config.toml
vocab_size = 10925
hidden_act = "squared_relu"
rope_fraction = 0.5
attn_scale = 0.22
parallel_block = false
extras = ["some layers without attention", "local attention windows", "shifted keys", "gated attention", "value residuals", "hashed n-gram embeddings", "a smear gate", "an embedding shortcut", "learned residual scales", "capped logits"]
init = "trunc"
optimizer = "adamw"
max_grad_norm = 1.0
decay_fraction = 0.552
decay_shape = "linear"
Each number is 128 + 24 x the weight over its row's rms, rounded and kept within 0 to 255. Layers, rows and columns count from 0. Numbers have three digits each. The size before them is the row's rms in percent of the matrix's.

# up: layer 7 MLP up, 1280x320, rms 0.0808, rows 548-629, columns 240-319
# down: layer 7 MLP down (transposed), 1280x320, rms 0.0756, rows 548-628, columns 240-319
up548 094:130154099111123141071091170132136144126114111140135083143110110132133174117108119141170112108120123150140114186113113100151146150121079109166138146160113174114123174120171158098120138151150122148122155103124105112132122100167104151125159154
down548 091:102159103125134145175105164109076137116130141163157173137140072084133133064102105143111110134072134134113147082124156151118153114114137112118123125116084130121127101137163164126113111114129173114099105146135102134108121157102143119113147137
up549 100:193169148150122114174121099170084080089091135107119087164147126107142160092150129128129122124156109137090167157102132094087113139153122136091168139185148143135108131116159146140166177126098141135122121150127115117144118118153153166054122141
down549 102:124112151114099158145129106085101125200123114088135111153109139122160165122114191150183140098116121160133150128125098118114143125169163127119153153134141096112129105141147132139144106128129125146128178176094115110120179120126159168131109113
up550 104:164127126095121120096167090110088122136120156103124088115111117125129132164088166172156151113148129101117091152152144104143112171115146119138150126136111079109101146100123178133140130173139131169099077205097072127104149119153117118119165090
down550 099:120134102102120127132134131103126064124125134130165113171088112135093146124092162143114108148154083117108150142079148148114114111116090173128119132148134184120149133163101098143099099124126118116150133124139114120151103177095100151143158105
up551 088:140130123125172160135129152129101139066099125121112109161087140105152121132123148089126139125178125106126089170131115104161101133099112129144101174178108107133175143106162123137171121148149171166142114099130134114126104125128166171067143116
down551 096:126158123139087157112161123146117135108169117126140129134167124128144166137124099088124114130125111117137142138116140171102152140135155148138130123136145130128137149130143136132102104131147169124142145138124091083153162128154139083089079127
up552 098:119079097162120166128120128141150104116129125116131155126123135169120092132124138092127106148118098124108146115134127115117148095149116134083151112136142141088111087127138163111230140119106116135127160132128164115125120111100122114138144124
down552 100:123134071143068112121158113144147095113143151182126142144174143118130127180089142117110109129107131070172156134110112166126166106100120128114136112134112119103128167148094102094145094147157155159094137145133089119138130122198146091129152113
up553 092:135133158132101102120103169130129151145099133142108125192127144165116130113124104219118178151151142125146152097167134123150123156146113088139128130119114121146111163122154115147162117097137142113119103119085139152099156083128125117100144096
down553 091:127160158148101182105087111134100156140211166143128122134094116083128172101121132118141112122127127114126110109082160115139122116140129105163088127134090138092081093121124173123115118127122135091108138131146130095135114111125127096159127081
up554 051:123144129110141150085132114121113132132125118119101092140119146156131159153107119133148069174131121081088126111104133123115123144129120097113124145175121118157148134095144182121163158173125150163102120152180117132122132103120107130128158088
down554 046:164120155145138114126145126120120127114151123125104135116145113169124085133091153125107079076133122055154146131118142152063106153139113157170140155161134127120141125194122137147130145132141143111144112137157137091169099090103148088120127131
up555 100:168138110130129174144140133131150093113118117119128134133128107115097144179083133136110101122152104113099124104104117131181110082103131151095119145107128107152103146145128163154162147141102136129098081095180138143140139152117103112164143114
down555 104:124116114150157122111123109101144119105129128111085103110100067115119148132092106166100122100123104075118168121128094174140123126135131143116132095153152120110116142155123136100140136139158156117117117124126102136177125099137123100145143118
up556 098:122109118116112067146149160153138155110103103133162113136082156128128111130107104129120130140115129080096189149145189104115115169137141128165155108120160176112143143123109116066129133165109110107111127128115104102168076117087099104115105124
down556 098:131102098101140110164158136149101118131137095123133141128147118156109157162143098162081128140116132166172124106144134113157133135132142139114104104111116126141154130123125146104122123124129131061147134106116201137113115105151125144175142158
up557 087:094125161069160125111166148132141136091144165111117089165129099085126158178148104127138139115108139130170117164122122104108126117114094094144143179142162122138128140138125124118134147123153119170140140114171093121154115141106141148130142083
down557 094:124104119137147139163098159135161118135143120112127136123144110118116110117127142141121168107117147094099145144147099141159148151130148105077115097094110121169116115132149126163104120132159136112151130164096137087124174152151103160122089126
up558 091:132149094159107113082116141137143118126136115110144133130146089139117100177128144113132115139162122126116123162145130125128110097131134192157117152149140116162115107134119121143165137170126108135145101127129141114120118136133111142131165109
down558 092:161102156124138096104130141131106107126129179174129100157115135056130114175124072144131116115100139100167096130159130101095131135129088119107155150111110118146160116153109140146141148133132131128081121172107127125150113112113126150137122117
up559 088:154166105145142096090113100112082155126105112104135111139095148150140141144115115156177092177147126105111141167149109112195131102125144165146113128173103123155114119078129137122130157137143122138115129146161166130126105129157081103140123059
down559 096:120105143139139161143087103102133135100140123153116114131130112137158136088170065073119105162138120090146118143142135127164148122151150138161109085110105107104118140106153125154146164124105128161121137145114142132146135118157118102149132083
up560 106:152114131176113095122139117221137186049127113137157148140148138116140180119130109123159167142148118098111147109107156110123129117150125127066084153120115178114094097138141142119134148130151124168125112099127093097129132103107069142126173115
down560 103:125150111152100131134082115135144111122098070157128101164129120127109113122151145120117163124141166089131188152116112109094094143118126170163112097134158119125089101105104156068098153151161127155136135140165129117149101122135168129124155146
up561 090:136194154140157149092124116119137170157145121098120122133150074136126133128125112117134096118087136131103149121122134153075092097117093120173126141141160124104187178104180151160140119116098120106133132134136144116146161134138126133135119121
down561 090:124130151154135120144151169150138118137122099072139126149101121146121073142103159155081132112180147080144102165113101102127149112156158124120108126086121125193106138130147114089115114156146155155114128117125089127103135118103123146123104167
up562 097:146092124104171138142097163145113163134088121148147054131146137118121138132112107151120127130118123102112107168159111101114038157121105136110126141130140120142141110086191127131130131116113153160092154162103152118072125117130132163107131149
down562 094:113113067140130104106132121122120134107167144148140108153155116110157082119112101128123109152082102132148140113166140167118078132139132122142147127094147165134126125127113130158158107139114153092106165173135128139121119155127130111124076136
up563 107:127132085157165117130135180157138083168148112121137125112104104169160151139130159131115154130112107114126144123133140122134130116113129087121108127116130170159091149118120125151116102126159127117128131130124127112167154167116141132137181116
down563 096:141127117110090127133200111146127148123128153116123080151174124088118076121112149122152061168123102125136123126142110106102125105121099144141142148093152157136149142116084165123140151187122125122096114113170107110069126127189106128107187127
up564 117:118135144144174150126152141148093123139135122106124097105175112117082129152133087162151105122188147085097132109134110110089141098119138137140151143129163098130132138118154150147137132175128128114137131119128113140150125109130122153129156057
down564 117:151075141124132179126137094106127114141147142121148155104120159122139097151118117075155113140117113142107126069103152127105116129123174138147108152147120148110099110144130120128136106147105128152143162125145128123150109148120107149176143156
up565 089:125130087097162162160160156126124118131158161156129159108133143124106103138153145153130151124092124129110082108179081103153104157106112102131130121112064142076164125108182134130145092157100106123114149137117106145091154110135146138163118102
down565 095:079145091125117094117171068099121118149165168149128099161152129107132142112135123133147095159102094107132135111107102127140095111139109136141184135118125184132121133167140120123137113129189162117085164135126120130167125090144114108134154136
up566 110:174122141132141146160121131139156090100076107144115119098102155154127100118107129119112117077124134133122112165108152099162110098173122108141126136162133113118122117134134127131128126125159114118102124142112138132162153112131155111149152147
down566 107:176153131129126117122152103148134120094103132132170111134136115103119154110133091123137127166138142167120108183137140144130092143129180128181139135167105183131138116138134114136107107163122083115148146162116147122118170117130135106139155158
up567 104:161156115126139157107118110154129102169174134116103134134077094160138138129140138098099132120130097122163118115088115110104121136156129146159117139137169133148165146116128126093135113084092170151154122103162158099135147158135082152132113120
down567 103:150123130184126169115175131161123122113130106146084141106105171118112111116195159098113142184098123130117144138102125143113163147113127127154071148085167115127143129165108118130124121126131165138140077143127125089107157133143129122125116069
up568 105:096081128127157104084092149129134140156132132134122093111157149077134181112100115185130093141156109149149140136127158096145117127141132173111091157093127124085090153105129130128116138094152150120083126122105129156128105104114125122167150119
down568 102:133099081115133163118143094129126112110126101153098145135139133162150118134073109138099119125150147090088151139083191139138131160126100098126130140167102096169139098095137099141100088123113140139089117161110117130115138129147111111122144140
up569 096:127142135075118107142153146126113129142132099141086145096125148111106138176142132160130154097151174090148102166124147067101131108128143135118160131142140130143128164116091113151109130115129110134144101097088140124151157153148117131147116134
down569 097:109115114130154151127130100099111173143122129086094146148135140156125119129137150149132124129125145143129125146146181146166143110099084091102126123138138143159119158110126106144111136136127130121157138081113082109116122112096080118104064127
up570 105:116125088154137100112118157143133134127138073128133114122117163152110086100146090174165141105123108129122161140136125122152104105117143114076137112160095173137110140117141136155119149150129116133097131131152171163142115135103138139136138134
down570 105:127144112130162148122175133143137154092204148127155148135111145107126156154152132136131161135130116142100125130122128106099141156111129132158120158168130119032124107109098145127083117120134119133156118140119119109068135161111100104116116120
up571 101:166163096100157119147125138106125144170099133131130127077106125146149129170114119105123100095171137110142124124120160148138125123102076137119073121106188163175097133146100147109121110118117127166090105116163117103164095129115136129122120142
down571 099:106107128074121161135143120105113126095149116124137128113115119127165130138149091133121122099103148159129129150150142164117080123096124089119153138148121124122123164086095082142139121108071106105110131142132153108129123140133103121142148133
up572 110:122116102137143108107146114098122078111122146122123101148143152127113149145071126127181151110089073120112121138134156088093063111122145145104103132106089162141109110082091137112137147104189155109071126101163141118122076122105112152129148112
down572 111:135117132149089093135088135125180166150121131136081124060155134165166161149101094147162130129143099101144146157139146148121172142151092126109124122166169123117157132133109154100088108129131120160134110100129068104139168108139126139152136150
up573 092:122137110169136137105137106141067144089149124119154114125090103105110151150163134120123131102096133139121130140139140126097127133091112165146167124186190171103142144117150166124129097104118152075152120089171130129213126146128106070128121120
down573 095:144136148083078116138130154109125141160138147099121148126142144106147112137103122149102176157138120085118123145131129125115121127137135137130158119158128110174103099093152099089135117116116132120135145094139134132115144099072145120099082140
up574 107:138129133099112103117110139140115090122144127128123164126110065134170133156124117110110108160133152097126145143135108112133124149119102093129132140124083115173120107131103186113146161110149158145102162112174146126145091100150103134154131121
down574 107:115153120175118112120098129115111120184140131147182105106091173168140151129117136127133126152092138146127117164121168149161122128128164130166161127123194162095104159142150128120120145131145088155131143110124130151101153117123109128122142107
up575 096:111114111113136143140144168109099132156119139126120119079147141159119096152124112117129140149129072130111122144156100160181123110106172111136165119106162158174133115162134154147138154137148129136138147101137123159168041112125118123127125109
down575 098:145141167105131091181116109123119094144194133103128151103119121167147100194122116152129120082127116101132163161147098151116155158144096057111123137151130169150109116156132146117107181169170120137102162098142128146110103149131142164153118101
up576 099:125127153124157158118143162143151121108071102136127102113148131122109119169122133159167162146146116114122114108163095118058135113179132140114121148158132142113108154122110119133152133143211146114114156107173130124135105133088098127131107119
down576 100:115121091105099151111161127132122073139138119103119137156136163153132137111104154164121137118091140127119148173169143119101156121149112135106120142131179123171136131118151174125146098104133137109160101133120103126096116134172159146119108142
up577 112:087144150124104117071116112148147116150127087129111059111088091150098138109107097126155153101148139135104140137161128134161117185145148110096147138130105127125146141092163141126136172127142159136113131149137144099140120132135142161119172147
down577 110:155123150100183161130154132135120125108155114117141136139148128115135113118155096169117108106138177130160116188112143103097121112090083151145121131112143116135145128094126108128089101150112094159090130179101150103119172130138135094137126126
up578 084:148158140153130147096136118183113095164105140101116090132111147139106107151123097121129157103168117081114126155105116133117060148160120137129114139095141103134134132092118138088130094161114145163106091130142087128088143140094123155128124103
down578 094:164152104156102144125132177119142159135124077134146148101145094152135116146138112114127116119124111138142166085119115102130131124115151127099132126105142150151125152141108144165079103119145097131133128101133139093153158165149131128157150131
up579 098:149128103092133153135104107123161145108113123107111152144164103149130106141084164126111143144118133106144115095135137112098099137119117099146137160146147118109154134107143111136131100164120141124130105137142122139193145122087148147108175112
down579 099:082132153116170113150125120162137158149113119128114088081135211135119103111096147140135151106184113118109137092110055139125181119148131118105104111112143130132132158118157131171134169105147127105120109142131160126089137141150129104119140159
up580 100:129143114116150171088136172150076123140103108141112105170076118176104139137113081121083147139105117089114161147155088133145132118159082158149166122166153180122109129130140124134153189149182205128128083119120133147138115138083171141124142107
down580 102:109145151137174128104088165107114134163112147136125122204112127142129172114135098128075114121094100111144102146152151157155155127134096148156149113146116145078136149081091097122097123133146152153135101122111110129106140162092126139099120134
up581 093:183121140131153087131133174112096139125115125120130144160148102119115107164109096141141124058079096115177084156130109108133080119116132119131090167095078186134138179122161106102146161109095146147151118113136122159121063104120101132129106147
down581 098:151110135146161105138133123143123123118120159109153152132124132118146147139139129128125152088116041175158099150146144156130120120141150135159104167077101141156170143118144106195118169143117111162122155106092132121111093134119115092104102137
up582 102:186200111136121083153122169125144112105134118132054121145135181149134148167106094214149124138147148137126099109097093121126112125162069103113202111159131124164145130139140113114145102140101129111122104159092141144146133134150145138123140116
down582 102:175132097159162128138150184136124137142131105133125146115101141116136110160100130147149168139130109140155117129156108136122123114140166089095096114125096124149128120154114062136130156069141121101130172106147122121131129128111150140114112151
up583 098:106163111121120120137100144116138156104130145161152142120132125115155102120107134142142138150175110122135110127149143074110140148148119153157114111114145133159170163110123148108184116122139164094154143149108128134149111053057121112164121113
down583 100:090127111111110116136106135101151138088202174101178159107145130131178132095138127176150119146110076139180109149139151151116137154087141119134117073126168111144147146099139138133124099112154140149132145137116154118074122116134120140124116143
up584 100:120160132089109110115136139128094085129131154120116141109147156114130162127096138157159149100130134121116151116085086057088110111175131128121139122137091144133136123094147113082132114129108146098158136139111138125130145100121124156119148145
down584 100:132147137108094137162166129097101167140153113103103125146145114154104160152145131123138146133111149098128132139135129136140185158124180139120134117124114158135137154118122152121139135119104159131102115152169123131084145096134118144142136164
up585 107:166131082117099110090119116188116143172100155136095131122128131117124108130095117110147130096150128134115128112120146123116127150172131162131149108167126113117126142106136142126129146141143185139094098139156114139111108154116154097088156109
down585 110:156139125095118092148161117094130171138136162146147119154132126162145151085152119079153097131125165110114096144083115144151107153097115150110126090117163144124091151101089118133108106112103090186143136067142123119113133126117110132146174135
up586 102:141135104173112109133097109127131144150130126180134138136158128114144122117106105118133111161117085141164095071145127122152122136109097119108114122087155097144160118152139127107125148146132129159105101075149075153164078081118132114144158131
down586 091:112131122076109141120185134150096114108154091087129101158102112133092160150116102175112141119125167126125161156125120132112121144150110154134137172154113111113090111109112100145136114130164108133122117215131199080120140152165137149147099116
up587 097:161116138114127149111120157119133145106154119152164142121098116100138142105122108082115064108107077117117120189109114142148111124162092126071129130129126114157129099177117127101131160128122144146076090091158132182123128138132157142178185127
down587 099:127124134109134078117157141139094109130169166120144145134132136119120170178143157161172086115139136141151143092075110114124133150143129141148130107111139100103105187120125102121129070139126155167132135119123141101133149074117082147114181140
up588 104:155117133175123124136105128168098125111133117144111141139103108135144111119126129157217137104162146137119101121135112118141132126138169130113172110181121116125134142132201125096126124138146116163149119117118125088144119125134109125134160118
down588 087:091119151146139099144095120122129105177130124221128154111140119157160115095099136137124131126128102140151140121092089147123119156117121117128112078126149122151123177113106117112149097135120115117157127126130122123170134131151123118134164127
up589 109:115113166077151098151078134149130162078086112123104094147121116141126128136113155112114154102146128133106110163137129109165096108142132120089143151127118129151107136105146128143132105105135144116108094105182091145147106129088100132153124103
down589 111:126116158119148164181124144124112156137162072131132154130097124154138107082097117077098138124133094155121112163111146154130108074111087097140118083088104158141137083111144176104081117125156137092128103111121130122152103113132136102113120144
up590 090:185158164104141057136153148155118114132148104116111129119152135145116131134110092154159147104137117124135102092173143094129129100166100165107147155145140108121129200094129132132176137153116175145151129143145166139146169101114128099117150142
down590 094:134112132141152147111160133145118101137117184112170109123117119112141148148116127151113131133105107148117164108143128145096085091128105087144106136081115171132157140109124113106122105128116101130144125115119153127137148119130150103126128128
up591 099:155135125176134127141134130155136140105103118148090079109137141149110113140143119185105034123156173110135131117097136121141128154155120132152109131099117116112159132143161118092124116131147153100129108144135108092140097129158095137114136139
down591 098:107145122083184124120131106093136141159189115114119130135089103133144129094130129159089147105125110109153119149116108131123175149104121110095161139149125133153118141130107089191113128115146159075128159139148123069108153139153115122125107140
up592 099:106149124133168099134150119116139083128151142133121136139101111133146139113149147104178145111098095152114158121165133107144054126129104083110124150158110152186154117120144101127143132146144138111113076101180115071087145141099140129149100079
down592 101:120125089147097179168120133116175161140130107141122140186138099124102104108137108141145113097101157144109102114098134147121160153096147152130166138130148098099102120107145163192107159129109134139091131164099133169142113111157146112162169135
up593 106:162137134111101128151110166134120156138144114129087130129119112132118082158089152105137118119114146142105116144097144129156126100153095140127193134133142074137087127146095174140145126124101114167116150101109143143107120132094143153115116109
down593 102:109119117131085141134131149109146142147135135133115139136136081112151086117122175105113106133102102135129121138120129168121116094132111123134120095146109117151107165127077112122155139156092096109103141132100115137112118131109145128141169110
up594 102:164146130119118158135168117125119079138142098149095147138135145114136111131120094123136130115129193135115145107114108100143133117084129133103145177180107122156142144105133159154128121165163132132122119081156098101117159136147135156163144143
down594 102:129142157102144135106102116100120109115161150126112143129162081131147142081131164088153150156093160150140182136109162153124112113109132089115130147139144090165143143083135107118121113170138112172173140125149128091116188144120123130169124143
up595 104:125157090143131114118128154113150147111146147140132122136123151131163150154142145127180130127132103101128116154132141127118139087113110144148141169138120133120155130112127125161117152152154114128103110093163147106158128098072116105111157093
down595 095:173131152149116165156150134119155186127120162137092124139109158139162133151096166143107105131120110103150110108145118092144151099100117142109124097103157105135119154140102169128058162107097136179106111130118158136135122141168130113142103153
up596 093:126117126161162132138092117128076148121130129124130130160114143130153082121098122164158153100106142124120100139161078096137112097139133121148184131187181118075154151100137109135152134124119136139157135131170116088144143145104158146077119120
down596 090:102148114114115122135107091112145153137133121088131123106143125123120170120150122115102142121140101131144131130109148132107096147099096110107071101047137135161089089119096145128139089122158100140110095141111117136059110126119112137139060118
up597 102:166127114111136093101142111108104183121103145123157131055107127131130123105094144080125112157140113137136109127115127103131120145148134122122111132136146110144129174121144138186138154144166151111088137159159114123112133117158067185156151152
down597 102:123137129144170103115136084121121133153134120133087107135136163143152147148131114122125125151173113123126104123158121114129137132099092130113095081160107125111145143107111130123139085125123140148127146120165119123121165099141115139144128148
up598 090:122136103128128132111169140117131090108168128118090149122143148135162125133083145128141134141144082125116133100120148110114105122117114161125112137126130188119160138108120145133163176153119134130101157105121142142132103129098131132116100094
down598 093:142114081143145166133103139114128105102096135120103090101127142132141114123149153110130145139105149144099165156144151149109100118110132130086104138136112152089116146132148152137090097117133104147158121098088104143106083144108116162157136140
up599 104:065122145135129177152113098202154123124133118103089098105151147111146110114072161127160147109120098111102146106167115134099138114167142142100158129104113152128110177152116122114148171147191134110139155139132125119141103104154128166152166148
down599 103:115117168124117089081155135122102103117132150173135146095124141108129138109124221109138090118110099113157131065121103124123122125113143106145141123125150145130131151133119152118121080158138133156116117098100110091126093096158131099142138154
up600 093:132128116129117150131153140179083120145144131151168140088140141116129110112164135143154155137102072135133121125137113123154081120110109119128105146102113111123133159096117153097151108117128129147129101092149112110088098100144129112101126131
down600 096:117126121132077072111130104115146119152112122118146121128174112141102124127115081154092067153146131109160105118180117109066106141119138117133183147123141092093134115144156121112126110160140130109120133143108139147153127097145107148103123151
up601 096:112132112103162131139133121135149148111136114124145125129084104157074179134138125106127145148148131084132093110161100148093133128113124100124128157143146156119129132090111136140132118096146133129140148095119144145136087137099162147110173065
down601 093:096087137147139117101117115131190128096129115158132131128156099125126138127105119098125129143088122137118125144127133120140143155153124116130129102116168135155145109128071096139049140138125117116103131068099123140095128126124169129127167148
up602 115:149142139156115097136143082148130115098104127133200143095088140104130153094139122101119112102159158145138160103127154145111121112153128122144110159147141166166132092112136194076135154108109102106137117093177141081117131185129117116097153128
down602 108:143135141156096106124116093116136125154118148165071147117094099129119143135116138138099144146125130130106140108146125167146150168125132121164134145097118156182124145105158140139085095081118125125158143135144124139173094141157149080121149143
up603 117:117190143176156123112132143169125116117141098122131122149093114108095139177127090109139153134139160137125160148132135142103133145122132119160174154149160157132182157098147130151153101120140173156131151099133100143130154145099086137103143148
down603 114:088134105136160091166144131147125114175129160125176134132148135145132117127153110102139114112104144100068124141128151117142129104136127142161135176108081160101145103107109122135133102137135113121103101093181097174154108136107098087107133170
up604 104:164135096110108139150129116113146119076093129153128094166113068123083132132139136107129091100141169110131127158150085133127115141166151108110132144120129120104144143111136142110129125136131135084150133125129077113106114169142100100131155114
down604 103:116107117160120134147149114115122139086117094125129148118134123122125107123104127153106158104124186123134138160080125121108118111130128067120132086118072171156101125142146137133150144126104134174098155070115111085127188102099107124117139115
up605 094:136143139144129114106159183169122111151091091128143130131166105181133122137154118094122129165154130121087112094151169140123097128140119133088145128128147134087149123144137169155189148109122120153153162120118092109168046123130165122143118117
down605 098:091151126148083105142127077110155140143093139103113132135110143120078135118122131107106120119129109152130128173107149126145119141126109132129105113120114100149129141164119133135127093125123131155152131132118082144101142134139160108103108097
up606 114:101133126143151100123121124142116147111106100104143116116100165106130149136123082186146132141124131117138147174109162124125115159179113182141133116136118175092125117083119127121137131106126118099057141145112147116120078088091130141134115120
down606 108:125108125113101154155150126112137120144121097141130095137134134130141136107140156202141073125088117131127114182114123139118172120151183148169171146142147153174138130093105114129103123113083109119119124122057147116093128100202140103127126144
up607 103:130145076172143100116107072136126119106137114146121103166087106124075146131093153148174117088124133128110156131133122109134102098155150098076141146132114177142094098124136122127128105152147106112051107113140118144128109102123149146122140105
down607 099:154118090110128149103133136123101112114184169155117139141101110164146138115117171174105154103093132148131140172096106158103108148106081087130140122086124145139094125077106116140128121159149118119116148184141143095101126158157075112134084143
up608 121:122149094125172121113066135122123146113187125135137077141105169126073159144118112108133111113110108108101153130124159135156134111120109156118110156156097131129150111118139146122127147149162136110110100123180112115121090142126093116103139129
down608 114:125135104143169129114150157153100128103165104146139115133085195150125126101128138129155108106161154138149157133104138097138133104125135104126094085127138116138085121094122102121094123129115147133162153114138077121126108131122088097103110173
up609 096:092102134107102136119097165093146127118143102125143131186125155091170146134140132113128137132143097079105129112118137171163117160122069093078145122148150092153102111117089166106158141140144086085114172107146114123145126133172116106079128159
down609 098:101157108158111093156095172108103124117165139141159114117161155123102143105141148144098096129139125109131156154158124149113135111111126090134119123122145140110095137107109147141111130151166136149102127116133144131167130122123108071144126136
up610 084:103136165142178106123129146112075168139089127133092074103133110094119153127104120126145078166137122126140172129127065099128133109109123097166127141128105085139155157091142095129103144096097142129128142123146070129129125146156167112157103098
down610 088:122177165152108135144091176142144117127108118069129181117118114190169161146140134125152189133120165134154099153120131156129129095120095132130129127130101136133110075138125155106133127117130130118144138112100128063117140112090134150108111122
up611 053:128138146160151127084107142171110121139143075126129100129134130138143110168114113129175109133135137082091128172113162122111098141125106137120103146137109127151114173107141160141175169145157163126099110113134126126146120127123089142125121137
down611 044:114142196140110137131109135141165183065115122137113124105124123114105142134128152143124132117104113125136134086100139114136137131109122080150172093136185119148125056100150124168112118122142151097142147120110098127122115150161128132143126124
up612 102:104160152144133112114103136113149127140094100139135117157111125158120127188141111127119124118138106122121103118134130160103104143168138098144130110095154138131171162125145132136123167113120112156123131121154185097126134129140161139167143073
down612 102:103151126122112103128116117122140102121108142160188110130127105113100088151121123106087122099123107151131125134103145139116103112148135139128115146137119139137126140163158136126098116170116109055144177128155133142174125111152130112165127085
up613 093:115138134099111098113151104165111085091138093145143104137128138139154140112126106161151139128142137114132167084132130171125120144211112111105103142139068165127109118116127125106139143136168130079096125166130176099127155115128126133125109109
down613 091:124152133156135114130121127147119131130106137101160128126116136124095079142147119128112139135131143117133100125114132158169118073069082130128174113104111089109215154159096146119145130154133148179151133051127052155145129129074147121103145126
up614 119:148152148146135114139130116131075155155136093148103120146100147159126124122106165154174128143131126138128100133135108101090133115158098135141110213153122119127135141076117167139151089159148184129107116075119112111094171056076128133091141145
down614 108:121101115160109136157153116122129153140117157162134096130142135112142142064178155090113133120120117150147103115134186141103165133121101127162125133128158162087156123087101113131103125141126150133130110124134124124117153114088122169090111115
up615 099:153153131096125108116093168146098122116095120178071099131150146130128155159183149096159140164162114133099128170118138123120130111164143083152168132118105110129139118159162117122138154121154140137107098133117130109133164087122121114109129135
down615 099:099147145134083111094085136159116088111119126106129137113165115130104184109145113093135131151146105118115145162142137105112128126154124116128119123107128085141150140141102148150137101138139133175107114123145117103117131120124120128161115122
up616 089:146179141100098188116148138166121134110148130139127097081126098132122105137101119133147116117147131108084139095138141106120064126121136163103139181135127132134096109096122112102167114141143134122114158145154155135130097132139127146148180141
down616 094:152096143158109116112098110167118130090140193146108133115133138095142118128133091141114126148136123107135136130183088107145106113121146122150138120090112127146096088148132052101125074105102173120107158099094130116090135126153110114151153137
up617 094:140108109118135114126100129113099124111131113166163118204143069127102121116100155122120105110124136128142156129134108100111106137154133086138120142150130120154106116157166130130105149096154145103084121155135144106125122088121168122117144128
down617 096:135135113123120134098112156124119068130173109117121111120115141147136116109080154105123100121133112084106149103151114153118083111093105133125112126140135161149204135112136150137129059139123135151132106130125088138109141109119149136150160093
up618 101:172133109091113100147117084128145115176124135100122101133151151114148111151143126134162131127113067113101127125100143158120103124171124119139120106123127150116134113109178138098148139115194133171108139115125118120098130070084092142108143127
down618 103:087143100135190115109121131146155116113124135128130148138137124121152133124162122134111113126136133119149116134127118146145121085112125143119064068124116101191114157158166153159141164127134115161130135124115138170110101164119144122116152129
up619 105:137143132105097113134185133133107172137135103117145148105132140159117164121123144110161147119165133127176122103123127081119125131171081196095122139122121118126140101129156166109134121123132109148132151132107124075131129135135134127175148158
down619 101:104107126096110096141145129141135112098159123082122136159167143116143132159146106075125146120191114121143145106138132106192125143147139140091163134135113124111169093135158147127105131121148128140135129090110132122122130132122118146148129122
up620 093:165148120106109145082079160084061094087109131102043120121144113118080119108124127133126115156148133102122072115115090117178113126123086140129092106137162148128121143117105142143134141143119118119142149120168126166174093127125155139136147127
down620 096:134124124123132133097091122116087133131126090126122115094134128128123182126129118166104158159127129104127110180103112102153140143169128088106117132114084122139110139145115137113117137119116150083138120120127145148136109121129143120152107125
up621 116:207115126146165109100106144135129090096150121142104101145139126179124194143090122140113118107133108121134132161133154120110131108128123105116124128104097134140099157123138196078131155140154138160124125148146090156153094079125149107158137101
down621 114:140123165133137113115148127158147159073160108129156120154096096143095146080114118120106124103129129148131128170119144107183149126108141087150133121128114133115108131144070130128136139135102112126180161143110083166159122155126136082126122100
up622 116:131184147126153078122130093124100141105172091111104100122152147156147161170143142132169126129139131132107149134111128098142128119149122100132138117134161153119111144097109114124129143142158124122105103155138123102126139137131119150123121157
down622 109:172151116134161134137101095129135104119160149105141153183115165107153150157133147124131170115112116123127128147116179112148126124148158127123088123145146163098093115087113117109105125116146124104132126168115155117095126152159101162118087135
up623 100:158169165093129093119156139110107189095093150139117071085153171142136138160115108134104090121143147109153121146164138126126094143162101117114114129119108104141108122107127168143126105104145127157113131152114137129108142118141108114146138148
down623 101:135128107150144139124096161080133108137113145146127114125130111099129097148126136100168174143074112097156114120154149163137070089147132093110130168117132096147122097095146134109105108168142128126126133151103142095093089122123105066156094140
up624 101:153168138148099102132138129137106143144082138134152131092137141114145113107108088151125144108167153129122141147128103132167116142156150133147130109115125099127124093130182131192132140114105140102133139130142122142169134145140104128124161164
down624 104:115178142142178146134171134146140153123114193125103173128089105123071099109134119151118127125149123147116130126122123160193107163112132094133101094185118141082157084168113095133153133097100116129123135129125109115150116106155143106112097125
up625 108:143118153144172152161105111120153149102130129113139150166131177143094167107116121124166136104128100108132122122098164125133049111144129107130104153145126125129125123136126100109136138113153112140141136117147116129118096146110153157125149168
down625 109:135127128137134144149144113115158131116133097151106129138129136124124096141190112108131118121119133080122157115142129118141108120118089115162081091131154120120152108143129130119118138139123141101149131168121133150123106110131115159149103174
up626 102:148136132083113103129165078172110153132144117103131095150099136162126133149142173110153117133105142123139113090108110115107121140123159120122104119137084161106108157142141130147148097168130156139130101093122125150105120091101070119118124124
down626 097:088122103161118084168086146144120108183138115154149118144097110147107111120137140100132107123141105134120138108073110143140150108120147115160168168131157140126147118146115089166128104129147109126116151096146138129124109129117104142134138178
up627 099:147137095141160116125102131139119124087117065115102086121140111138103120149140158118126153119124125138132128153151144118119108175120146124130134108126160101120161182133152107150129114157117155128145119124150134120169128155148157119090133089
down627 104:165107119114125114131127144169133140126142129087129109121152117105129121113097102127144106138124128099105091166120130115118137062093119155152197156106168196132154141160091154106140157129108171175106130158116107094093114085134121134163116110
up628 103:109120122119122143133139136130129134144120109110137115163087119157085151107083127123132161119106127087118073147145121095095112105143117155111130184123132169152140107129142133117175103164133122143120113143149078124139142134130142151140140095
down628 103:102104123158128125103179120120088149137098132112138117122107091142109117138098132137081163121122137099114157132152152142101111108123121138137138114174131174093124139131119078180177109120155154117133136108134124159144114143095125140143131142
up629 099:144095108125128156155152159088086131111170126147152116150126145176119119122125150147136089123147163053104128143132112121085128134088131124153104146126116127133118155116132152080144110111161119136098104106151071103110076105111139109169103101